Part of a small language model's weights.
Architecture: RMSNorm before each block, rotary positions, no biases in attention or MLP, tied embeddings, normalized queries and keys, some layers without attention.
Training: a variant of Muon for these matrices, 255M tokens, 10768 steps.
Each number is 50 + 10 x the weight over the matrix's rms, rounded and kept within 0 to 99. Layers, rows and columns count from 0.

# layer 2 attention query, 512x256, rms 0.176, rows 263-270,326-334, columns 128-255
52 38 54 38 55 49 41 16 57 38 37 48 42 45 31 41 86 52 46 43 41 64 54 30 37 60 49 51 64 29 55 44 45 41 33 74 56 57 66 37 60 52 60 52 58 20 48 45 61 49 32 49 43 38 48 54 54 48 41 32 54 37 72 35 30 54 35 42 59 31 49 50 40 49 51 56 48 46 55 55 45 65 53 34 39 28 66 47 30 52 60 57 59 33 54 46 44 41 52 61 45 47 68 51 50 53 65 58 70 56 37 56 59 44 79 47 50 52 48 50 65 60 37 62 46 48 58 59
51 49 43 53 59 56 58 47 45 72 46 40 60 45 35 44 35 43 50 48 55 44 68 65 36 46 47 39 48 46 48 52 26 67 61 50 38 55 47 41 53 57 44 43 59 46 34 35 42 50 49 49 37 59 45 33 41 40 59 44 55 42 55 50 54 54 65 60 55 42 52 69 57 46 54 61 47 66 59 50 38 54 51 36 53 55 55 51 46 41 49 64 45 43 50 46 49 40 54 42 49 54 47 62 56 63 38 69 55 33 44 54 57 40 46 50 56 57 49 57 50 48 54 48 57 37 53 45
39 63 58 59 27 45 54 42 60 27 49 56 43 56 57 41 60 44 39 38 57 52 56 58 53 39 44 44 47 52 56 37 47 52 56 53 42 51 50 44 58 63 72 44 63 47 57 53 51 55 51 64 29 44 39 25 49 52 43 60 52 50 56 17 48 61 63 45 52 46 51 51 52 41 42 42 38 47 51 54 57 64 48 43 22 47 43 59 47 34 64 47 50 59 54 34 48 55 61 51 46 51 30 47 47 50 46 60 50 68 45 41 67 32 37 44 44 70 59 66 47 40 60 38 32 34 54 49
44 55 47 44 42 51 52 49 42 47 59 61 39 49 52 52 59 66 40 62 34 46 56 54 57 46 47 49 44 51 63 47 42 43 37 54 53 52 43 42 42 48 52 46 59 57 62 37 20 56 54 45 34 59 41 50 57 55 43 43 54 45 46 51 76 58 52 66 58 46 33 29 51 57 44 49 46 68 46 61 54 33 51 68 54 58 52 47 51 48 56 48 48 57 50 38 57 62 59 37 43 63 25 63 54 56 42 41 60 57 61 43 40 57 37 65 46 29 50 60 42 39 47 36 59 52 45 41
53 53 47 65 56 65 55 45 35 41 46 47 50 35 46 42 52 46 65 47 56 58 35 52 43 48 44 58 61 48 27 31 36 46 27 41 44 62 53 48 48 39 55 39 43 58 50 52 51 46 52 49 40 60 52 38 64 48 41 38 62 56 58 49 61 36 33 47 61 45 36 47 54 37 58 51 45 56 34 49 40 43 58 33 53 59 54 39 45 45 44 66 63 50 48 45 49 36 50 45 54 35 38 56 53 54 63 38 37 65 59 63 57 32 61 42 43 59 41 45 54 67 46 50 62 53 42 55
53 55 42 52 66 38 52 46 46 50 47 49 60 34 52 54 55 50 46 55 51 64 55 35 27 52 45 63 53 39 36 49 61 35 58 54 40 44 70 43 53 74 44 47 65 54 30 68 56 71 40 52 39 60 66 48 52 31 59 52 46 51 56 29 54 49 44 53 60 52 48 44 42 50 60 49 46 61 52 55 46 43 47 42 54 40 49 43 40 72 48 28 60 41 50 55 58 58 47 65 56 56 58 51 56 51 52 57 67 58 35 48 50 54 51 51 46 54 35 29 68 48 52 46 53 54 59 59
37 53 62 48 37 45 62 57 53 52 67 54 38 45 51 56 35 55 47 43 38 47 39 58 64 28 46 46 53 55 42 54 72 25 50 48 67 31 70 67 39 50 41 54 32 70 58 60 46 29 63 38 66 43 55 57 53 46 61 20 61 52 62 61 63 53 55 55 46 60 60 58 50 46 45 71 49 38 47 39 69 51 59 56 46 37 68 56 17 54 52 43 57 64 56 46 42 50 28 47 52 65 45 40 52 66 39 36 33 47 44 48 44 75 34 52 46 42 29 49 49 41 53 57 48 48 47 57
44 45 51 62 25 67 39 48 57 34 39 46 47 52 61 58 52 59 34 75 62 60 48 51 34 52 48 39 48 33 57 41 43 58 50 58 52 65 51 47 46 54 49 33 60 41 51 46 28 44 53 51 62 51 46 57 65 72 66 62 45 53 51 51 29 53 63 72 47 48 45 35 49 44 54 57 40 53 47 62 48 50 45 52 40 64 56 63 68 41 55 46 48 58 65 34 61 54 44 40 30 77 43 70 60 43 26 46 57 54 46 59 43 58 55 62 77 47 69 49 38 56 65 23 58 45 59 42
30 60 45 53 52 40 55 41 35 64 52 48 43 61 48 45 39 39 46 49 41 53 51 34 36 44 56 59 57 60 46 60 41 88 46 56 39 63 59 35 63 54 32 47 59 31 49 35 48 34 65 41 34 52 45 47 51 59 58 64 32 52 66 64 40 37 51 53 45 37 45 49 54 44 53 46 46 54 62 42 52 43 47 44 43 38 62 55 60 39 34 51 55 38 56 54 45 32 57 54 38 54 42 51 37 47 59 55 30 54 43 60 46 37 40 62 77 65 48 56 46 58 29 51 51 56 52 60
67 29 66 45 48 53 55 41 42 49 56 51 60 45 57 50 52 47 46 33 57 50 63 27 34 56 44 65 52 48 64 52 38 58 40 51 65 58 48 51 43 47 50 48 52 39 47 39 49 62 38 32 40 67 46 53 45 60 44 54 41 56 42 51 22 49 55 41 60 44 46 48 58 50 58 47 45 45 61 56 33 48 46 36 62 42 54 41 55 62 41 42 43 45 45 41 53 60 61 64 46 48 53 55 31 49 46 49 55 50 38 51 56 52 62 53 49 44 42 43 59 61 43 74 62 66 47 47
37 33 45 57 42 64 50 53 57 49 40 46 53 48 46 46 53 46 62 49 51 36 61 45 44 48 56 47 46 52 57 54 41 68 58 56 35 58 46 49 54 57 53 57 42 56 44 41 32 41 47 41 37 54 44 38 40 39 58 58 51 58 42 38 54 52 58 56 57 46 25 52 40 56 49 56 35 52 39 43 39 57 45 51 51 60 55 46 46 37 47 52 55 48 29 27 36 47 49 50 53 57 48 63 56 53 33 52 58 43 46 37 64 32 45 49 45 61 55 57 30 51 80 50 60 44 50 35
29 55 49 51 48 49 80 38 57 36 52 42 63 38 43 31 63 37 60 47 55 54 46 42 44 39 70 73 64 44 55 60 42 64 38 47 47 49 50 41 32 57 65 59 55 47 53 31 55 48 44 34 45 57 42 53 34 48 36 59 40 38 46 50 54 43 59 36 26 52 50 31 59 33 61 57 51 43 53 31 43 76 59 48 51 34 56 35 69 58 70 47 61 63 27 60 38 43 52 79 52 43 73 49 43 62 64 33 34 51 44 37 56 40 40 58 45 55 51 65 44 56 44 51 49 58 64 54
55 57 42 45 51 58 55 50 72 54 45 50 43 41 52 67 61 55 25 38 53 46 24 63 51 59 46 42 54 50 59 41 46 59 48 50 49 42 39 47 44 52 63 40 73 61 48 47 47 61 48 62 50 44 65 42 49 44 35 58 52 71 38 42 58 47 62 68 54 47 47 69 39 62 50 57 41 61 48 64 62 38 39 38 42 49 50 37 50 63 50 52 59 60 59 45 43 56 62 24 30 58 35 62 37 64 61 49 48 59 44 69 59 54 44 58 42 41 62 33 49 37 56 52 62 24 54 39
48 49 43 47 47 45 21 62 46 45 72 57 59 40 39 45 34 56 55 50 56 56 32 61 47 57 55 47 46 48 46 30 53 58 45 57 47 46 49 63 72 52 47 57 48 35 46 62 37 35 73 40 47 42 64 76 31 53 44 49 59 34 69 57 66 30 46 53 50 47 56 47 48 54 58 37 63 47 42 55 66 48 63 37 37 43 54 52 42 41 48 68 43 71 52 57 63 37 49 41 65 70 64 35 48 58 54 45 54 57 39 56 62 65 54 41 49 39 40 33 49 58 48 44 33 45 33 57
53 41 64 47 61 32 34 47 55 67 52 52 62 54 67 45 45 38 55 45 61 48 44 43 56 53 38 61 64 53 48 38 35 64 60 50 57 44 65 48 39 44 58 53 46 46 31 50 52 64 45 55 57 58 49 59 52 72 59 41 46 55 48 47 43 54 51 47 57 44 53 42 61 61 54 53 60 60 40 62 47 74 67 45 47 57 45 19 53 58 53 35 68 52 49 26 51 45 39 49 45 66 63 42 64 60 58 62 48 67 40 60 56 56 46 73 31 55 28 67 52 40 53 49 51 51 68 52
42 55 55 40 74 45 52 42 41 45 51 45 35 57 44 58 28 40 56 37 49 54 36 59 50 40 42 49 62 40 46 51 47 38 65 45 69 46 52 47 52 65 50 50 64 39 50 52 37 36 78 34 38 56 71 66 55 42 55 24 48 39 92 36 58 47 69 42 37 63 54 62 51 45 40 57 42 50 47 56 58 49 50 55 38 40 67 43 44 39 61 55 52 75 46 26 52 65 52 60 56 54 70 33 64 68 51 56 56 60 49 56 52 53 50 49 60 59 39 45 53 48 48 57 42 60 41 43
45 46 51 53 57 55 40 50 67 32 58 59 52 61 43 42 58 64 40 65 36 35 54 38 60 32 32 54 51 32 50 62 63 49 58 44 61 57 28 40 53 52 50 69 59 42 40 39 52 45 72 48 58 59 51 65 51 64 66 36 48 50 53 37 41 58 46 70 55 46 55 23 50 56 42 45 43 40 53 57 45 44 43 55 60 62 68 54 59 33 47 47 52 55 51 45 50 53 56 54 31 51 39 52 45 46 40 57 61 48 41 65 47 45 53 37 68 72 52 60 41 64 53 52 61 43 58 37
# layer 2 attention key, 256x256, rms 0.162, rows 134-142, columns 128-255
35 61 48 44 55 53 54 54 74 53 52 45 50 46 63 42 43 63 50 63 59 40 45 57 53 53 49 58 50 59 47 45 69 64 75 52 37 51 40 73 48 52 76 51 38 46 47 75 41 48 53 51 59 36 67 45 57 41 54 37 68 38 48 39 70 43 50 41 46 63 36 56 41 49 42 60 38 63 52 46 31 50 54 46 37 61 47 61 37 46 47 52 59 76 49 48 64 61 37 46 54 40 40 52 48 70 43 42 52 45 48 43 20 46 36 51 66 40 52 62 49 54 66 37 49 42 55 46
47 28 59 44 54 55 41 50 35 66 51 59 48 29 52 47 62 44 48 42 48 50 52 41 46 54 69 19 48 42 66 39 37 31 47 41 75 47 44 47 65 42 48 58 29 52 82 42 53 64 24 43 33 76 30 43 59 63 54 35 78 74 64 68 34 50 49 42 67 68 68 30 59 42 44 45 57 47 37 58 59 41 36 67 48 51 52 36 43 42 36 38 62 59 60 28 58 35 54 50 47 56 40 39 55 43 43 37 43 46 52 41 54 61 34 40 55 71 35 51 41 63 52 46 61 60 44 47
35 52 68 39 56 53 67 67 47 53 50 25 50 44 53 38 39 46 38 38 51 37 45 54 43 51 65 47 44 64 52 49 70 55 44 46 49 64 62 36 48 47 29 42 40 48 62 58 39 40 42 57 63 31 60 60 58 41 58 58 56 61 57 49 68 71 44 55 36 50 46 35 35 73 44 61 47 42 38 52 42 57 67 49 49 47 62 50 45 52 43 48 47 47 53 37 28 38 62 40 41 65 40 53 68 42 53 49 52 53 45 50 53 48 46 32 63 67 47 45 36 77 38 28 65 41 51 57
43 47 38 47 47 58 53 46 39 50 46 62 48 55 60 62 30 42 68 30 49 49 57 45 58 70 41 57 38 45 43 56 54 49 53 28 51 59 59 46 46 48 35 36 54 44 58 54 43 38 65 28 59 55 60 45 56 56 56 40 55 33 48 46 48 55 33 50 55 41 56 54 62 33 45 45 40 43 70 43 75 40 53 51 64 68 61 45 36 67 43 42 51 42 45 50 55 24 51 48 46 54 67 35 38 46 52 63 60 52 45 61 39 53 51 61 52 45 45 34 39 66 39 54 42 52 37 73
39 63 55 50 49 61 43 60 47 42 65 55 68 49 52 50 56 61 49 61 40 44 51 44 45 45 63 49 38 38 43 52 53 76 39 32 55 57 64 57 65 59 47 61 55 52 24 61 54 39 40 62 57 50 50 51 42 52 63 46 59 71 52 52 59 54 40 44 46 53 36 46 47 60 59 43 57 50 38 47 29 59 61 59 45 48 57 43 52 42 43 55 34 38 50 42 54 47 47 33 59 40 57 46 69 23 59 47 43 47 63 54 46 51 63 43 60 63 41 67 59 69 61 47 43 69 69 55
62 50 51 47 50 27 51 34 34 40 45 37 60 61 53 49 47 37 61 59 51 65 46 56 49 36 50 45 61 42 73 56 44 38 44 49 27 47 65 45 39 67 54 27 37 47 38 58 52 53 42 41 54 47 54 53 50 51 71 50 38 49 64 68 38 43 52 47 48 39 74 51 41 59 33 30 52 53 59 70 53 38 47 33 44 44 40 44 46 53 59 58 49 50 39 55 64 65 44 43 25 40 35 22 29 55 53 43 66 56 57 48 44 67 15 30 37 59 55 75 56 46 27 90 49 52 56 71
51 42 53 58 35 41 38 48 50 42 46 60 60 52 52 56 29 50 45 42 52 47 39 55 37 52 52 42 56 51 50 67 50 31 56 43 42 47 47 50 51 61 41 49 31 69 47 57 57 60 45 21 36 54 48 46 46 40 48 50 56 64 36 56 44 62 46 54 35 57 49 61 45 35 59 62 44 62 73 54 60 33 57 49 41 53 46 52 65 51 42 34 78 52 46 49 53 65 24 41 40 45 63 33 41 45 40 56 52 42 72 41 71 49 58 43 52 53 49 36 48 53 35 58 29 58 49 48
50 50 50 36 71 51 56 34 65 43 38 63 59 37 47 42 41 58 42 32 32 55 49 32 54 36 37 32 43 39 52 34 69 60 39 52 29 63 41 67 40 50 60 46 46 58 45 47 46 58 37 38 54 70 34 48 39 53 48 48 62 52 52 56 50 47 51 57 58 58 48 64 43 42 49 45 61 58 48 38 61 70 38 55 58 44 55 32 56 38 41 50 58 55 44 42 51 55 45 35 53 44 54 34 65 49 60 29 61 61 50 69 36 42 42 36 38 15 57 49 55 33 82 42 54 42 55 68
48 76 44 53 55 70 44 46 55 51 65 51 41 49 35 61 28 62 39 58 41 50 64 69 45 34 51 56 42 57 55 44 46 50 39 64 43 45 64 51 54 59 64 59 54 49 45 27 67 42 54 64 58 46 56 45 54 69 55 47 45 57 35 49 63 51 63 62 55 52 33 45 48 61 38 57 51 40 44 52 47 61 56 61 33 44 38 55 54 38 50 35 30 57 42 43 68 57 37 68 55 61 24 36 47 48 59 51 42 56 61 68 52 66 44 42 44 43 47 41 28 39 59 47 55 61 46 29